Weights of a small GPT-style language model, trained from scratch on English Wikipedia.
Size: 14 layers, width 192, 3 heads of 64, MLP 768 GELU, vocabulary 989, 6.62M parameters.
Architecture: biases, untied embeddings.
Training: a variant of Muon for these matrices, 279M tokens, 9280 steps.
Each number is 200 + 30 x the weight over the matrix's rms, rounded and kept within 0 to 999. Layers, rows and columns count from 0.

# down: layer 10 MLP down (transposed), 768x192, rms 0.0894, rows 82-134, columns 0-63
# up: layer 10 MLP up, 768x192, rms 0.0806, rows 83-134, columns 0-63
down82,172,148,170,181,148,217,193,193,214,191,207,170,281,197,230,233,214,203,211,188,212,215,221,176,216,191,168,197,197,175,174,213,235,181,167,187,223,221,213,187,229,245,212,225,194,187,212,205,197,183,209,236,215,153,163,192,216,182,200,257,246,187,186,166
up83,175,167,242,151,167,201,139,175,239,217,217,166,170,227,249,227,217,217,205,131,186,214,189,105,200,233,208,209,213,236,170,217,227,232,196,229,201,240,202,197,150,201,232,225,248,243,186,229,212,190,174,158,211,83,248,189,250,190,228,238,145,240,216,172
down83,200,228,176,247,209,193,203,167,136,150,178,172,228,197,207,156,156,225,172,207,193,150,232,256,203,182,167,199,216,223,260,270,169,200,187,146,181,165,160,157,197,211,195,220,160,153,185,183,218,209,191,222,192,219,205,161,196,272,160,209,243,163,201,219
up84,238,187,216,237,223,191,146,243,208,163,228,243,146,203,222,200,189,145,165,212,197,188,185,198,194,222,195,200,224,158,181,216,164,231,187,229,165,222,216,207,216,175,243,228,166,217,220,240,202,185,182,183,183,180,131,208,232,186,252,195,222,176,231,193
down84,201,244,190,197,239,203,258,190,173,224,210,165,282,171,261,184,178,247,233,185,183,241,176,182,229,153,190,196,145,222,171,173,239,196,194,207,218,166,181,184,214,228,190,163,245,238,139,236,200,134,193,187,202,176,231,202,183,206,173,188,183,165,234,185
up85,210,174,278,222,224,232,193,228,155,134,189,222,218,161,172,219,208,190,179,188,261,226,147,202,209,207,156,170,143,174,233,190,203,226,216,226,196,169,254,168,191,219,165,268,224,209,206,191,193,185,210,173,208,237,217,178,188,182,192,175,184,263,238,220
down85,186,190,184,195,227,202,188,154,213,210,153,223,236,161,157,228,205,204,212,148,221,186,208,220,157,177,244,219,209,186,197,157,209,169,198,236,227,195,170,208,216,197,232,221,132,151,227,174,175,186,196,200,193,168,210,196,234,241,198,202,182,252,166,237
up86,187,182,207,210,208,234,209,241,222,128,190,193,145,209,168,182,264,167,257,176,214,234,249,200,184,181,189,189,174,187,206,216,192,225,197,189,175,236,223,184,211,213,151,206,222,207,173,152,224,230,204,151,198,205,243,251,165,202,203,166,171,139,250,204
down86,235,163,193,264,163,207,226,153,172,192,173,164,217,205,223,221,191,214,230,236,212,238,211,155,227,194,189,236,237,204,175,146,187,195,271,202,189,200,178,246,218,248,146,197,244,234,227,186,227,225,254,154,177,159,170,199,214,211,171,175,212,175,146,219
up87,173,215,112,200,210,187,229,219,194,220,176,186,198,188,184,166,167,248,244,214,202,234,211,179,174,192,204,222,265,174,212,208,237,189,222,230,221,141,189,178,190,180,214,166,259,216,205,196,240,237,170,178,250,179,159,209,163,191,186,189,226,201,229,254
down87,190,219,210,160,205,215,199,221,199,200,176,192,268,213,143,191,201,246,202,226,179,164,183,248,176,170,181,269,228,189,200,249,251,226,198,150,190,215,195,204,162,196,182,212,195,184,213,205,242,202,243,149,181,251,186,213,169,191,246,245,194,193,191,272
up88,236,174,170,178,197,172,229,200,196,116,211,169,198,225,187,233,242,176,216,168,185,178,148,275,179,186,179,204,182,257,221,252,183,180,171,263,181,212,231,237,236,187,174,161,203,196,125,226,209,210,133,186,161,151,236,249,188,209,185,183,194,181,228,224
down88,177,182,199,265,208,139,255,218,273,269,161,194,156,212,233,174,243,230,216,186,212,143,187,194,225,249,170,200,220,188,202,193,201,199,205,251,238,202,183,133,231,179,203,191,158,252,160,203,189,179,197,224,226,193,209,181,213,158,186,205,225,190,200,169
up89,174,208,181,237,174,187,181,186,170,195,200,162,189,191,145,192,187,185,231,155,172,222,203,122,212,189,256,201,237,163,247,189,215,256,167,172,172,198,153,214,186,197,195,221,202,207,180,220,199,191,226,173,241,209,246,220,210,214,182,231,221,204,226,182
down89,165,218,172,275,180,223,213,203,182,183,180,212,241,158,211,175,202,254,261,181,210,282,199,174,229,230,241,181,233,179,225,213,177,223,157,177,237,177,196,237,164,204,185,170,217,205,180,214,216,238,225,208,224,195,227,169,199,207,240,235,188,218,195,174
up90,183,157,228,179,167,191,242,269,160,187,162,196,233,193,235,198,219,160,185,197,243,173,290,176,201,191,234,180,218,224,219,190,227,179,213,166,187,209,220,186,175,198,179,256,219,210,164,190,179,244,229,237,203,200,187,171,181,223,187,164,174,225,188,172
down90,181,158,191,184,182,179,187,144,257,150,200,198,187,244,212,178,209,219,271,179,197,178,185,144,175,229,202,226,210,245,163,185,236,162,166,222,139,191,201,181,238,128,276,164,230,168,234,241,254,139,210,225,209,231,266,224,192,215,173,193,177,188,160,189
up91,211,178,214,248,183,238,223,193,222,176,258,251,202,218,183,229,280,178,254,140,201,180,229,175,167,201,178,145,227,191,232,269,234,192,219,235,198,185,199,210,202,169,155,235,157,180,178,187,252,245,189,226,225,196,194,171,238,198,224,150,208,205,194,152
down91,193,192,201,230,202,278,154,182,207,203,181,235,227,198,237,156,217,181,198,252,175,256,147,225,273,212,243,247,189,207,241,176,212,220,123,195,213,238,192,160,239,200,218,136,207,203,139,242,207,152,197,89,231,235,217,178,171,201,186,232,230,187,218,200
up92,226,213,205,174,153,241,223,181,180,253,166,200,196,185,197,209,214,198,235,213,148,232,231,135,181,163,193,167,179,162,254,192,165,263,207,194,204,177,209,204,232,212,155,154,189,164,190,182,200,236,245,217,172,189,222,213,137,143,210,223,217,177,206,205
down92,249,243,212,184,222,189,216,240,201,193,197,175,189,235,171,101,164,190,170,228,216,194,222,211,227,221,188,233,188,186,169,240,233,181,196,167,168,206,189,206,188,243,190,224,210,176,164,192,206,183,205,160,240,152,178,188,213,222,200,248,180,202,156,243
up93,173,171,210,198,225,236,166,172,194,220,177,192,239,214,182,147,203,155,197,187,237,189,225,228,185,248,201,123,216,222,157,245,149,206,216,158,169,176,211,108,190,230,157,223,206,191,221,219,134,231,178,203,204,208,202,179,109,186,154,213,230,157,191,203
down93,206,214,133,171,224,200,202,195,226,188,197,221,205,143,175,183,181,195,205,157,223,225,267,221,188,187,217,193,215,258,205,158,199,218,172,220,197,212,211,204,206,192,287,211,241,178,200,190,197,244,174,185,218,161,145,219,222,178,181,215,278,204,215,194
up94,200,205,206,217,210,245,189,200,208,187,202,218,147,188,193,201,201,166,193,216,186,201,194,204,124,214,205,217,172,234,227,206,206,185,214,251,176,208,172,154,129,151,195,214,234,221,189,150,206,143,148,200,207,219,246,244,194,253,167,202,166,186,158,174
down94,160,182,249,222,191,182,231,175,232,181,204,158,238,162,187,202,189,221,172,144,238,214,175,213,193,186,217,208,206,231,210,202,191,249,222,209,165,191,235,192,207,183,252,188,221,217,237,222,208,209,169,212,177,241,181,244,205,200,209,156,240,212,245,170
up95,175,175,209,209,268,186,159,204,237,163,214,288,228,220,211,180,196,139,185,176,181,202,204,252,187,127,211,185,215,196,257,93,156,205,175,206,199,217,231,162,225,169,194,241,230,227,228,217,183,206,195,202,175,170,272,203,222,234,242,235,131,207,196,224
down95,248,161,216,250,195,214,217,178,196,168,210,212,169,198,202,150,210,158,228,226,213,219,189,196,228,200,209,224,207,182,219,236,167,171,204,176,239,244,207,174,126,225,161,204,201,210,181,192,204,202,160,118,208,218,195,177,175,216,248,216,210,214,252,140
up96,148,180,185,165,216,211,226,187,208,197,196,219,272,190,244,221,243,237,165,199,193,184,246,190,169,253,205,201,205,185,193,257,223,212,163,199,179,198,184,208,177,196,194,182,224,205,223,189,238,207,165,225,195,224,270,219,232,257,207,157,205,281,235,205
down96,189,208,209,259,118,205,191,163,200,238,208,198,241,169,219,235,237,205,232,230,211,201,187,167,249,139,240,219,183,157,207,201,226,219,163,230,172,159,202,217,185,203,210,194,200,197,179,202,203,208,186,227,200,148,209,156,259,163,217,231,224,231,183,201
up97,194,169,213,222,170,223,191,180,173,147,171,193,231,227,255,220,175,206,221,201,167,181,179,180,245,207,190,172,197,250,185,234,194,202,196,191,188,214,198,204,246,230,212,205,154,204,168,183,216,218,234,210,192,189,186,241,206,166,233,171,216,238,186,181
down97,273,210,227,181,264,165,179,174,208,207,187,204,157,227,182,206,196,193,209,195,175,201,194,245,187,221,263,183,194,207,234,184,190,164,228,169,161,186,213,205,225,212,248,192,171,218,233,183,176,190,135,239,158,138,221,220,216,191,191,204,233,195,189,210
up98,198,164,222,240,177,213,199,243,229,168,155,248,208,219,170,144,160,188,188,198,172,192,190,188,175,224,229,178,164,207,192,188,144,139,205,183,221,241,160,159,208,213,216,177,179,173,182,222,185,203,236,167,238,108,197,231,277,210,169,190,154,220,197,166
down98,199,195,204,161,178,206,154,175,258,177,191,227,225,198,212,130,211,214,238,207,196,158,180,214,160,182,269,232,183,170,232,192,232,241,156,233,199,184,143,191,148,229,194,214,199,224,224,196,157,176,164,183,236,167,138,217,143,254,163,164,219,235,186,243
up99,298,179,200,174,248,207,234,223,178,241,172,220,210,152,212,181,160,190,219,171,252,207,227,209,247,218,215,194,216,194,209,257,212,220,155,244,164,242,230,163,222,182,203,207,222,146,221,211,174,206,152,145,215,151,230,164,221,209,198,176,200,223,190,208
down99,151,217,227,236,199,209,205,236,185,181,180,136,194,195,187,187,242,185,233,274,239,179,194,154,194,206,168,212,140,234,190,197,213,205,266,200,210,211,176,239,203,225,178,191,211,199,199,178,239,194,169,200,183,101,234,165,166,209,218,167,203,167,196,187
up100,203,200,201,167,225,183,243,228,181,186,239,211,202,196,208,271,166,152,198,209,204,164,188,202,202,212,226,159,189,222,159,196,233,178,223,188,198,235,186,180,226,157,206,177,156,138,203,129,129,250,261,229,153,153,230,192,178,162,223,190,186,232,150,203
down100,170,201,190,182,168,180,175,133,212,242,212,211,185,214,157,227,149,223,209,263,177,198,232,209,212,167,196,210,212,242,188,202,202,178,195,233,198,227,208,202,232,187,191,169,155,171,192,260,245,218,129,210,226,157,132,166,199,163,154,227,246,181,210,223
up101,126,223,213,175,221,251,202,231,195,248,184,233,209,207,168,184,173,182,217,187,136,191,229,232,235,206,198,215,239,252,247,183,228,234,223,198,221,197,184,153,260,204,141,222,202,210,242,192,210,201,179,141,208,215,210,151,181,165,194,197,195,217,194,173
down101,192,207,175,227,217,198,199,175,214,167,193,191,225,186,253,198,238,200,172,181,232,203,131,195,123,215,238,244,190,224,138,194,221,252,207,246,224,227,163,206,215,199,277,190,222,163,172,196,192,207,221,151,188,233,174,173,233,210,220,223,153,184,229,158
up102,215,181,218,168,197,178,177,238,251,225,232,223,181,162,207,193,193,196,193,185,184,182,203,197,204,245,194,195,208,131,246,192,230,177,181,126,226,176,177,220,190,185,251,229,226,196,153,208,216,263,213,184,244,146,188,191,233,137,130,186,217,198,184,210
down102,205,194,214,186,195,221,146,184,180,201,173,176,132,182,217,221,245,175,204,223,234,229,171,242,202,170,201,163,186,196,166,174,232,218,176,207,188,220,217,242,174,229,130,220,235,216,183,189,182,204,182,185,235,169,233,149,196,242,172,228,229,196,208,213
up103,175,166,218,136,184,226,180,191,224,194,169,218,202,198,162,199,158,193,189,199,262,207,198,192,242,248,181,166,211,188,231,202,186,168,175,162,239,252,193,172,170,114,193,227,258,173,219,219,212,185,178,204,169,234,213,216,188,247,191,227,210,237,208,223
down103,185,210,239,207,209,162,200,185,177,196,214,233,243,207,160,234,236,180,189,172,183,200,185,249,191,211,198,210,178,192,212,228,206,166,225,204,202,206,193,174,283,165,226,253,239,192,180,216,173,168,193,164,192,227,156,220,239,246,219,184,177,224,262,165
up104,152,225,177,212,192,197,215,195,208,207,224,223,228,214,184,231,196,181,192,221,173,177,210,204,226,208,219,164,170,221,167,195,197,203,164,187,211,160,180,213,243,184,217,243,229,212,241,204,222,203,237,219,229,224,191,210,227,198,217,178,197,172,161,194
down104,180,192,214,158,235,192,230,182,227,197,196,229,207,170,192,190,201,240,189,195,176,161,219,192,175,186,200,264,224,180,203,163,281,153,275,177,197,236,195,220,157,194,147,211,207,245,178,213,155,263,229,235,223,205,198,209,120,217,250,203,219,180,170,315
up105,234,210,215,168,179,222,177,231,241,223,181,168,198,182,204,196,172,143,202,211,211,193,210,211,168,169,229,176,181,224,220,133,138,246,197,196,244,230,225,173,210,269,162,171,274,207,134,194,217,129,181,136,251,227,158,217,227,264,199,190,240,225,182,196
down105,217,151,214,162,210,205,182,216,268,242,208,178,154,187,158,158,202,166,192,230,138,191,268,226,221,211,268,223,233,202,203,185,205,229,181,265,221,160,194,181,205,243,227,183,206,171,155,220,179,184,204,166,206,208,180,221,240,226,205,145,188,200,206,167
up106,169,191,164,197,185,246,147,201,165,210,179,165,187,154,200,193,234,154,170,190,206,253,190,222,149,246,232,183,207,159,209,175,122,176,202,167,225,248,242,186,229,194,215,266,211,151,189,193,241,218,187,196,255,186,258,162,199,178,211,174,209,220,203,251
down106,176,213,243,204,178,214,214,215,191,203,165,201,235,195,164,166,191,232,252,191,230,200,224,199,213,212,209,208,180,218,218,196,178,227,152,186,176,269,197,196,248,278,202,148,213,231,261,155,147,217,184,209,192,229,185,225,204,199,181,196,218,183,220,212
up107,204,225,195,238,210,188,181,199,216,197,197,247,189,235,254,185,188,222,206,216,185,211,144,203,224,222,217,220,192,193,174,162,218,250,207,149,193,219,243,160,238,227,191,278,215,280,165,159,241,165,158,258,168,199,225,204,150,205,185,156,200,218,179,183
down107,171,177,218,234,169,235,271,197,197,214,230,205,188,265,193,175,224,242,226,179,149,246,200,199,174,205,240,231,201,232,227,198,198,219,199,218,225,214,184,178,159,182,173,212,189,194,159,205,189,242,222,124,232,230,168,197,256,243,215,199,185,251,222,176
up108,206,173,242,165,195,196,229,244,174,120,220,232,182,156,175,172,204,183,224,219,139,204,167,195,228,179,227,219,168,196,261,167,181,208,221,219,189,232,137,152,119,205,176,208,170,199,186,153,126,248,147,168,187,156,163,215,177,186,181,207,203,205,161,218
down108,195,132,242,204,192,199,177,219,219,192,179,193,189,222,150,184,151,213,223,238,238,169,160,225,217,158,234,226,161,220,148,228,202,162,221,153,214,218,140,160,173,185,229,278,198,235,205,271,198,204,192,199,236,146,136,237,190,199,195,220,236,170,131,163
up109,160,224,198,190,213,182,191,184,219,230,251,152,210,210,204,238,209,202,192,186,212,216,217,208,168,195,179,185,185,265,197,179,217,228,239,244,224,120,226,181,215,191,182,207,214,243,189,183,221,153,159,204,195,218,215,192,255,175,189,228,162,180,208,169
down109,210,188,188,231,188,252,174,188,184,205,186,181,242,236,231,157,174,160,225,217,165,194,204,198,117,224,244,179,190,203,172,235,201,184,191,191,113,183,230,195,199,188,193,203,237,218,251,252,170,189,220,226,253,179,259,180,146,141,203,169,204,172,207,194
up110,234,159,139,233,261,232,216,216,226,210,229,170,181,176,249,136,235,203,238,168,168,153,223,219,223,126,207,224,219,224,243,175,188,272,165,202,153,112,222,180,226,176,253,200,191,206,201,172,179,233,168,236,246,263,113,239,184,198,186,181,253,195,184,211
down110,190,184,192,183,178,201,159,258,199,166,209,223,182,213,208,167,250,199,204,190,223,252,197,251,141,230,228,164,190,219,264,245,223,222,179,225,218,181,248,236,162,253,150,236,198,194,203,227,245,179,205,184,176,189,245,176,201,225,171,173,228,191,221,218
up111,163,191,215,243,220,196,229,179,135,212,192,163,198,231,203,194,191,167,200,218,171,214,183,239,243,205,205,201,169,242,231,190,188,191,191,181,166,176,215,194,193,204,121,173,197,216,204,115,231,209,204,209,188,200,215,245,199,219,189,219,172,220,223,192
down111,169,172,220,188,203,155,208,177,200,196,196,170,259,212,218,177,173,257,210,179,234,137,189,238,182,185,200,243,184,210,206,160,139,193,214,197,212,184,210,189,206,256,200,222,173,198,172,219,233,202,203,210,185,181,198,223,227,232,199,222,201,247,190,211
up112,212,153,221,222,192,211,158,243,181,219,215,186,187,240,228,174,223,167,194,218,158,233,212,200,174,238,186,227,193,167,118,182,173,187,185,175,199,218,205,171,203,147,273,183,209,194,205,182,175,175,170,207,182,183,218,200,241,183,196,250,183,176,218,198
down112,187,275,195,239,255,177,209,150,216,189,201,190,200,178,180,187,178,216,182,167,238,187,237,267,166,205,182,192,152,203,235,226,196,210,254,204,200,179,210,209,203,219,176,210,240,174,174,201,211,198,218,203,218,207,185,227,183,252,239,181,215,226,187,225
up113,185,231,209,197,212,215,225,226,152,232,212,226,225,201,215,158,233,201,157,248,214,208,252,152,153,197,148,201,221,231,147,198,225,195,230,182,186,165,176,190,192,160,265,179,219,189,177,188,238,213,150,238,271,221,201,226,233,233,181,204,201,251,188,138
down113,215,186,199,213,186,185,241,212,222,203,225,243,250,202,180,210,177,234,193,232,183,233,230,212,208,144,169,232,170,189,279,233,248,172,193,196,211,212,194,279,227,193,192,170,221,216,222,156,226,134,157,223,220,164,153,228,204,280,172,208,178,192,159,196
up114,204,193,214,221,191,230,198,196,171,254,215,213,163,202,125,181,184,204,147,174,184,206,201,159,200,191,192,227,217,221,260,261,147,234,193,214,217,202,180,180,164,225,198,241,207,209,226,189,175,182,173,243,241,201,144,196,199,189,277,208,183,239,179,170
down114,145,173,199,191,217,190,128,204,195,164,233,174,179,178,191,129,212,245,208,218,170,216,178,215,209,207,156,192,210,182,201,184,172,175,182,210,199,213,206,200,244,248,174,234,236,214,167,192,220,228,212,204,223,162,217,162,165,226,248,223,169,225,156,243
up115,150,182,176,175,183,215,210,203,167,218,224,212,214,248,191,207,247,137,168,159,221,202,208,265,144,224,260,207,177,170,231,171,205,237,240,228,215,210,175,198,199,190,152,210,180,205,195,193,215,180,127,153,188,189,210,234,197,174,231,164,206,235,179,199
down115,211,192,211,216,180,221,237,215,226,256,240,203,187,203,236,212,148,218,247,202,218,208,214,220,210,228,195,161,142,202,197,223,162,184,144,215,211,247,227,227,251,241,127,224,183,286,179,172,166,231,242,255,211,197,205,244,222,214,182,193,194,241,171,184
up116,172,246,197,126,262,193,195,129,224,210,212,173,184,266,179,160,223,205,209,206,185,194,197,199,205,174,192,206,187,228,259,248,201,202,201,216,215,234,158,197,186,186,141,250,213,166,237,166,203,198,158,184,142,196,180,183,204,229,250,225,204,218,202,221
down116,229,215,215,222,210,194,193,199,180,197,238,169,189,149,244,224,178,214,174,184,253,254,217,210,192,189,256,129,163,237,213,154,203,209,238,207,228,214,197,209,202,205,158,192,150,191,141,298,217,218,199,203,185,180,225,198,194,253,181,204,212,176,217,197
up117,172,158,242,261,205,194,190,200,179,205,193,198,143,235,224,148,219,201,200,206,228,168,178,229,237,189,138,165,199,255,242,207,233,251,181,177,164,206,234,154,220,160,226,226,193,191,194,230,183,191,228,148,245,123,177,215,181,191,185,213,199,193,227,204
down117,193,258,154,202,133,249,190,196,178,217,171,211,199,169,131,202,178,222,180,178,213,233,218,231,210,216,152,179,137,210,197,197,197,197,223,201,202,240,216,229,174,241,223,259,190,201,182,237,214,216,214,175,183,214,200,210,181,237,197,197,167,140,211,169
up118,221,138,234,200,202,233,210,218,211,169,211,232,209,272,150,200,175,187,226,135,206,186,163,182,184,245,128,218,190,214,217,226,217,216,174,209,183,127,214,203,226,189,147,226,255,207,208,216,239,238,209,263,188,234,145,208,140,209,163,175,233,245,231,186
down118,267,161,215,203,200,189,203,240,247,192,197,243,123,200,236,192,178,276,231,228,217,234,187,171,193,161,167,267,207,142,203,193,215,176,263,259,178,194,217,227,191,195,195,214,221,197,221,193,247,262,259,248,231,202,167,163,165,226,179,226,192,240,178,197
up119,190,166,242,222,219,200,206,190,206,225,211,216,227,209,195,228,165,210,224,217,215,239,171,207,219,213,193,224,250,206,215,193,183,220,156,203,254,185,204,155,183,190,199,161,257,210,157,223,183,167,145,213,251,241,191,198,177,207,218,187,184,164,194,166
down119,194,173,201,227,216,201,219,213,263,208,213,212,183,226,212,219,182,224,151,161,184,182,171,142,230,215,185,168,208,178,182,200,185,230,249,165,191,167,230,219,207,193,116,278,216,186,228,166,205,225,208,189,150,176,246,216,201,204,218,223,190,191,172,187
up120,212,184,191,192,170,170,173,187,170,205,207,183,193,181,210,210,249,247,186,167,187,196,163,194,228,217,151,157,196,220,208,176,180,236,228,195,216,206,198,182,218,207,186,206,227,246,210,252,141,222,198,168,203,226,219,187,202,187,246,194,209,241,204,168
down120,188,145,187,222,246,235,233,191,185,159,160,164,177,166,162,235,182,216,179,181,232,244,152,246,216,197,204,220,209,248,232,208,240,170,172,222,268,186,192,191,255,238,235,198,193,195,206,196,231,169,171,221,205,160,178,226,199,184,190,187,236,233,222,190
up121,198,234,236,224,253,217,206,191,179,191,263,252,171,199,222,178,184,210,188,197,236,190,223,248,220,210,181,198,240,219,260,194,204,225,185,198,197,191,149,176,203,204,161,218,222,199,210,182,197,259,235,113,173,208,216,219,155,215,197,150,189,201,205,153
down121,211,202,202,177,208,177,169,177,238,172,190,170,213,204,188,245,222,202,184,241,217,237,188,198,201,218,239,227,197,133,175,226,191,158,223,223,203,248,202,159,157,179,203,168,201,187,251,142,178,206,169,235,174,241,183,217,237,236,197,216,169,223,185,180
up122,216,184,187,187,232,164,211,200,216,210,265,209,214,196,226,197,206,183,164,192,169,123,128,212,233,243,188,166,164,201,204,206,178,245,207,196,235,200,188,185,211,181,225,222,244,145,203,210,195,190,165,189,234,278,211,233,194,202,193,191,199,186,240,216
down122,203,195,210,228,146,212,210,188,209,137,214,248,229,199,183,220,211,218,191,220,207,203,194,203,239,249,184,226,229,196,189,173,230,199,188,224,238,226,167,224,200,193,115,178,232,172,230,170,163,195,254,162,211,191,222,199,241,254,220,221,224,232,238,209
up123,219,175,190,228,262,196,192,210,201,226,289,263,256,186,192,179,214,189,198,154,143,203,179,145,187,210,179,172,180,178,216,167,159,188,201,127,186,133,214,159,235,136,164,227,205,168,156,209,207,215,190,217,186,218,187,181,209,148,206,161,145,223,186,270
down123,227,179,215,209,208,201,171,223,241,213,218,179,173,185,142,240,207,214,224,226,213,261,212,265,176,203,214,218,173,210,211,255,187,187,177,211,145,191,197,224,179,230,196,151,249,202,184,209,153,208,194,160,178,218,169,239,211,191,201,199,185,207,225,198
up124,200,236,199,190,168,191,251,176,211,217,173,242,194,176,203,213,201,244,205,186,218,238,222,256,181,185,223,205,186,190,211,177,204,169,206,238,175,204,183,218,228,159,250,176,222,222,169,208,227,223,185,197,196,235,179,248,197,209,218,193,169,208,224,210
down124,205,187,207,162,170,186,208,212,200,196,210,191,189,161,198,178,188,242,189,250,196,195,209,170,197,195,191,176,238,238,152,244,153,206,201,183,226,199,193,245,188,231,196,180,190,184,215,191,198,187,215,180,227,190,166,161,212,247,224,225,236,188,229,222
up125,238,149,201,206,174,175,169,221,177,135,220,188,250,234,225,172,207,183,171,245,201,172,179,230,187,195,178,173,189,236,166,247,229,201,198,174,211,199,213,189,186,155,135,211,203,217,182,210,195,226,168,174,199,200,154,196,210,167,201,243,201,205,198,156
down125,210,212,225,198,196,156,228,203,179,229,221,246,161,193,181,194,228,205,207,172,213,245,180,185,207,202,249,192,200,186,221,210,204,203,200,206,221,170,165,215,217,237,191,191,238,184,210,189,221,188,227,257,195,216,203,193,191,184,191,158,198,242,221,214
up126,187,188,136,169,175,219,210,210,233,203,223,254,203,233,211,227,241,217,219,222,181,204,191,263,207,178,187,178,171,198,219,181,218,130,204,209,150,188,172,195,172,122,159,257,174,211,251,191,218,192,185,222,187,211,236,239,179,148,193,191,228,192,156,216
down126,173,219,241,230,219,147,224,200,190,188,226,225,176,147,219,214,153,156,144,181,160,193,167,142,207,209,211,194,141,163,228,234,151,225,206,165,254,223,229,149,213,218,206,194,185,170,196,249,184,225,231,241,214,177,205,196,245,170,152,208,224,218,201,230
up127,190,205,188,141,182,216,204,176,183,214,245,161,254,223,305,177,149,124,217,162,233,223,264,223,153,200,221,211,167,230,211,220,231,184,205,202,205,187,192,207,223,226,202,159,174,247,160,151,180,230,162,186,203,168,196,226,257,149,169,184,209,235,258,164
down127,187,203,159,237,218,165,197,202,213,180,201,219,210,234,203,222,291,229,191,197,233,189,219,219,213,211,182,225,186,190,146,202,197,263,141,166,211,250,252,248,209,209,152,173,234,218,172,195,177,190,238,193,229,177,188,234,235,192,203,223,190,203,196,212
up128,189,183,223,192,196,217,208,199,233,227,198,203,133,255,236,275,234,160,224,217,161,158,263,192,181,214,214,174,241,164,261,220,201,210,282,225,201,252,199,252,205,231,170,131,193,185,174,230,171,180,163,202,200,160,168,198,170,211,179,252,240,245,164,238
down128,215,192,178,222,236,192,184,157,192,229,251,156,163,165,193,173,210,217,198,172,192,232,222,219,215,175,199,196,118,196,174,180,229,171,221,246,227,152,205,155,223,248,144,241,162,227,220,242,200,173,209,198,215,110,231,185,242,188,185,218,216,208,208,161
up129,276,159,217,242,228,280,264,233,238,214,191,208,189,253,121,169,247,205,209,144,244,184,187,221,161,218,186,202,221,222,246,203,181,205,152,211,220,186,188,188,186,227,196,165,250,200,213,216,191,230,194,226,207,238,191,204,234,188,169,140,217,164,241,189
down129,257,224,179,240,173,176,193,187,175,129,195,206,224,203,188,162,195,186,230,188,228,174,188,259,205,146,210,181,214,226,242,248,202,208,193,181,201,190,227,204,233,182,220,204,175,192,255,199,241,233,255,218,206,158,143,200,181,170,205,233,204,184,223,202
up130,193,203,231,153,222,218,178,182,207,199,154,238,206,186,246,210,214,170,251,219,184,216,216,213,153,158,190,222,157,132,178,201,155,223,253,197,147,209,199,226,189,233,242,171,220,164,223,156,168,227,174,200,204,206,166,247,253,178,231,156,201,169,234,236
down130,195,169,182,217,168,243,190,213,256,178,186,191,205,195,148,213,177,176,178,271,194,265,182,199,168,191,194,199,195,186,189,158,217,147,232,194,197,221,203,204,236,170,234,197,204,138,139,224,170,228,205,217,219,182,232,189,168,195,175,205,169,127,178,181
up131,193,220,175,175,157,175,200,218,219,197,205,223,207,181,169,173,249,240,170,172,159,216,162,229,197,193,216,225,241,218,191,194,241,234,204,204,167,240,182,183,222,249,200,247,206,249,156,201,246,222,197,208,190,231,174,202,189,237,169,190,237,264,155,222
down131,246,175,186,175,142,216,221,205,155,211,228,242,182,215,196,208,163,144,235,193,181,165,190,189,208,201,174,188,265,174,219,214,214,163,161,214,164,183,194,215,182,237,258,175,217,209,187,238,223,179,196,204,184,190,168,217,171,208,201,153,234,166,171,183
up132,173,175,228,225,220,246,222,193,228,217,209,216,214,176,249,199,202,153,196,257,185,180,228,195,191,205,214,173,166,189,167,200,240,190,196,203,193,141,172,178,200,150,145,210,153,170,197,197,227,272,208,209,231,197,173,182,187,223,239,229,154,160,207,197
down132,190,186,208,181,205,147,229,240,214,193,216,212,174,145,176,176,190,284,186,165,144,193,162,240,227,212,173,207,283,210,235,213,159,201,170,197,209,211,180,202,215,264,201,176,182,246,208,235,199,137,164,205,186,222,228,174,220,153,175,208,251,236,214,177
up133,185,150,200,225,235,206,213,200,177,180,220,194,204,215,219,196,245,199,230,197,187,180,177,158,226,215,138,186,193,227,189,273,248,166,209,214,162,162,164,202,148,149,171,273,201,168,233,175,169,208,200,196,195,177,172,256,237,179,193,210,215,189,205,209
down133,133,215,213,158,223,193,223,245,199,215,160,192,176,190,212,219,167,209,230,150,191,175,208,172,233,204,185,192,188,201,219,237,219,171,210,235,118,172,192,149,169,206,215,269,216,151,194,246,168,202,268,197,223,194,157,217,223,160,158,194,188,251,186,234
up134,183,241,115,199,159,152,169,226,188,197,270,209,142,198,174,292,190,228,216,204,212,208,244,196,183,201,214,204,226,196,194,178,162,196,228,231,177,159,231,163,189,246,213,207,234,174,136,204,226,168,158,162,212,190,237,218,170,161,200,196,162,182,252,218
down134,188,210,189,179,207,151,235,170,198,199,238,232,195,245,208,153,215,199,231,262,210,208,172,176,204,186,231,210,231,214,193,176,199,150,223,197,187,192,159,194,205,202,238,232,198,243,198,171,219,139,233,185,184,206,169,210,211,189,183,175,185,196,192,178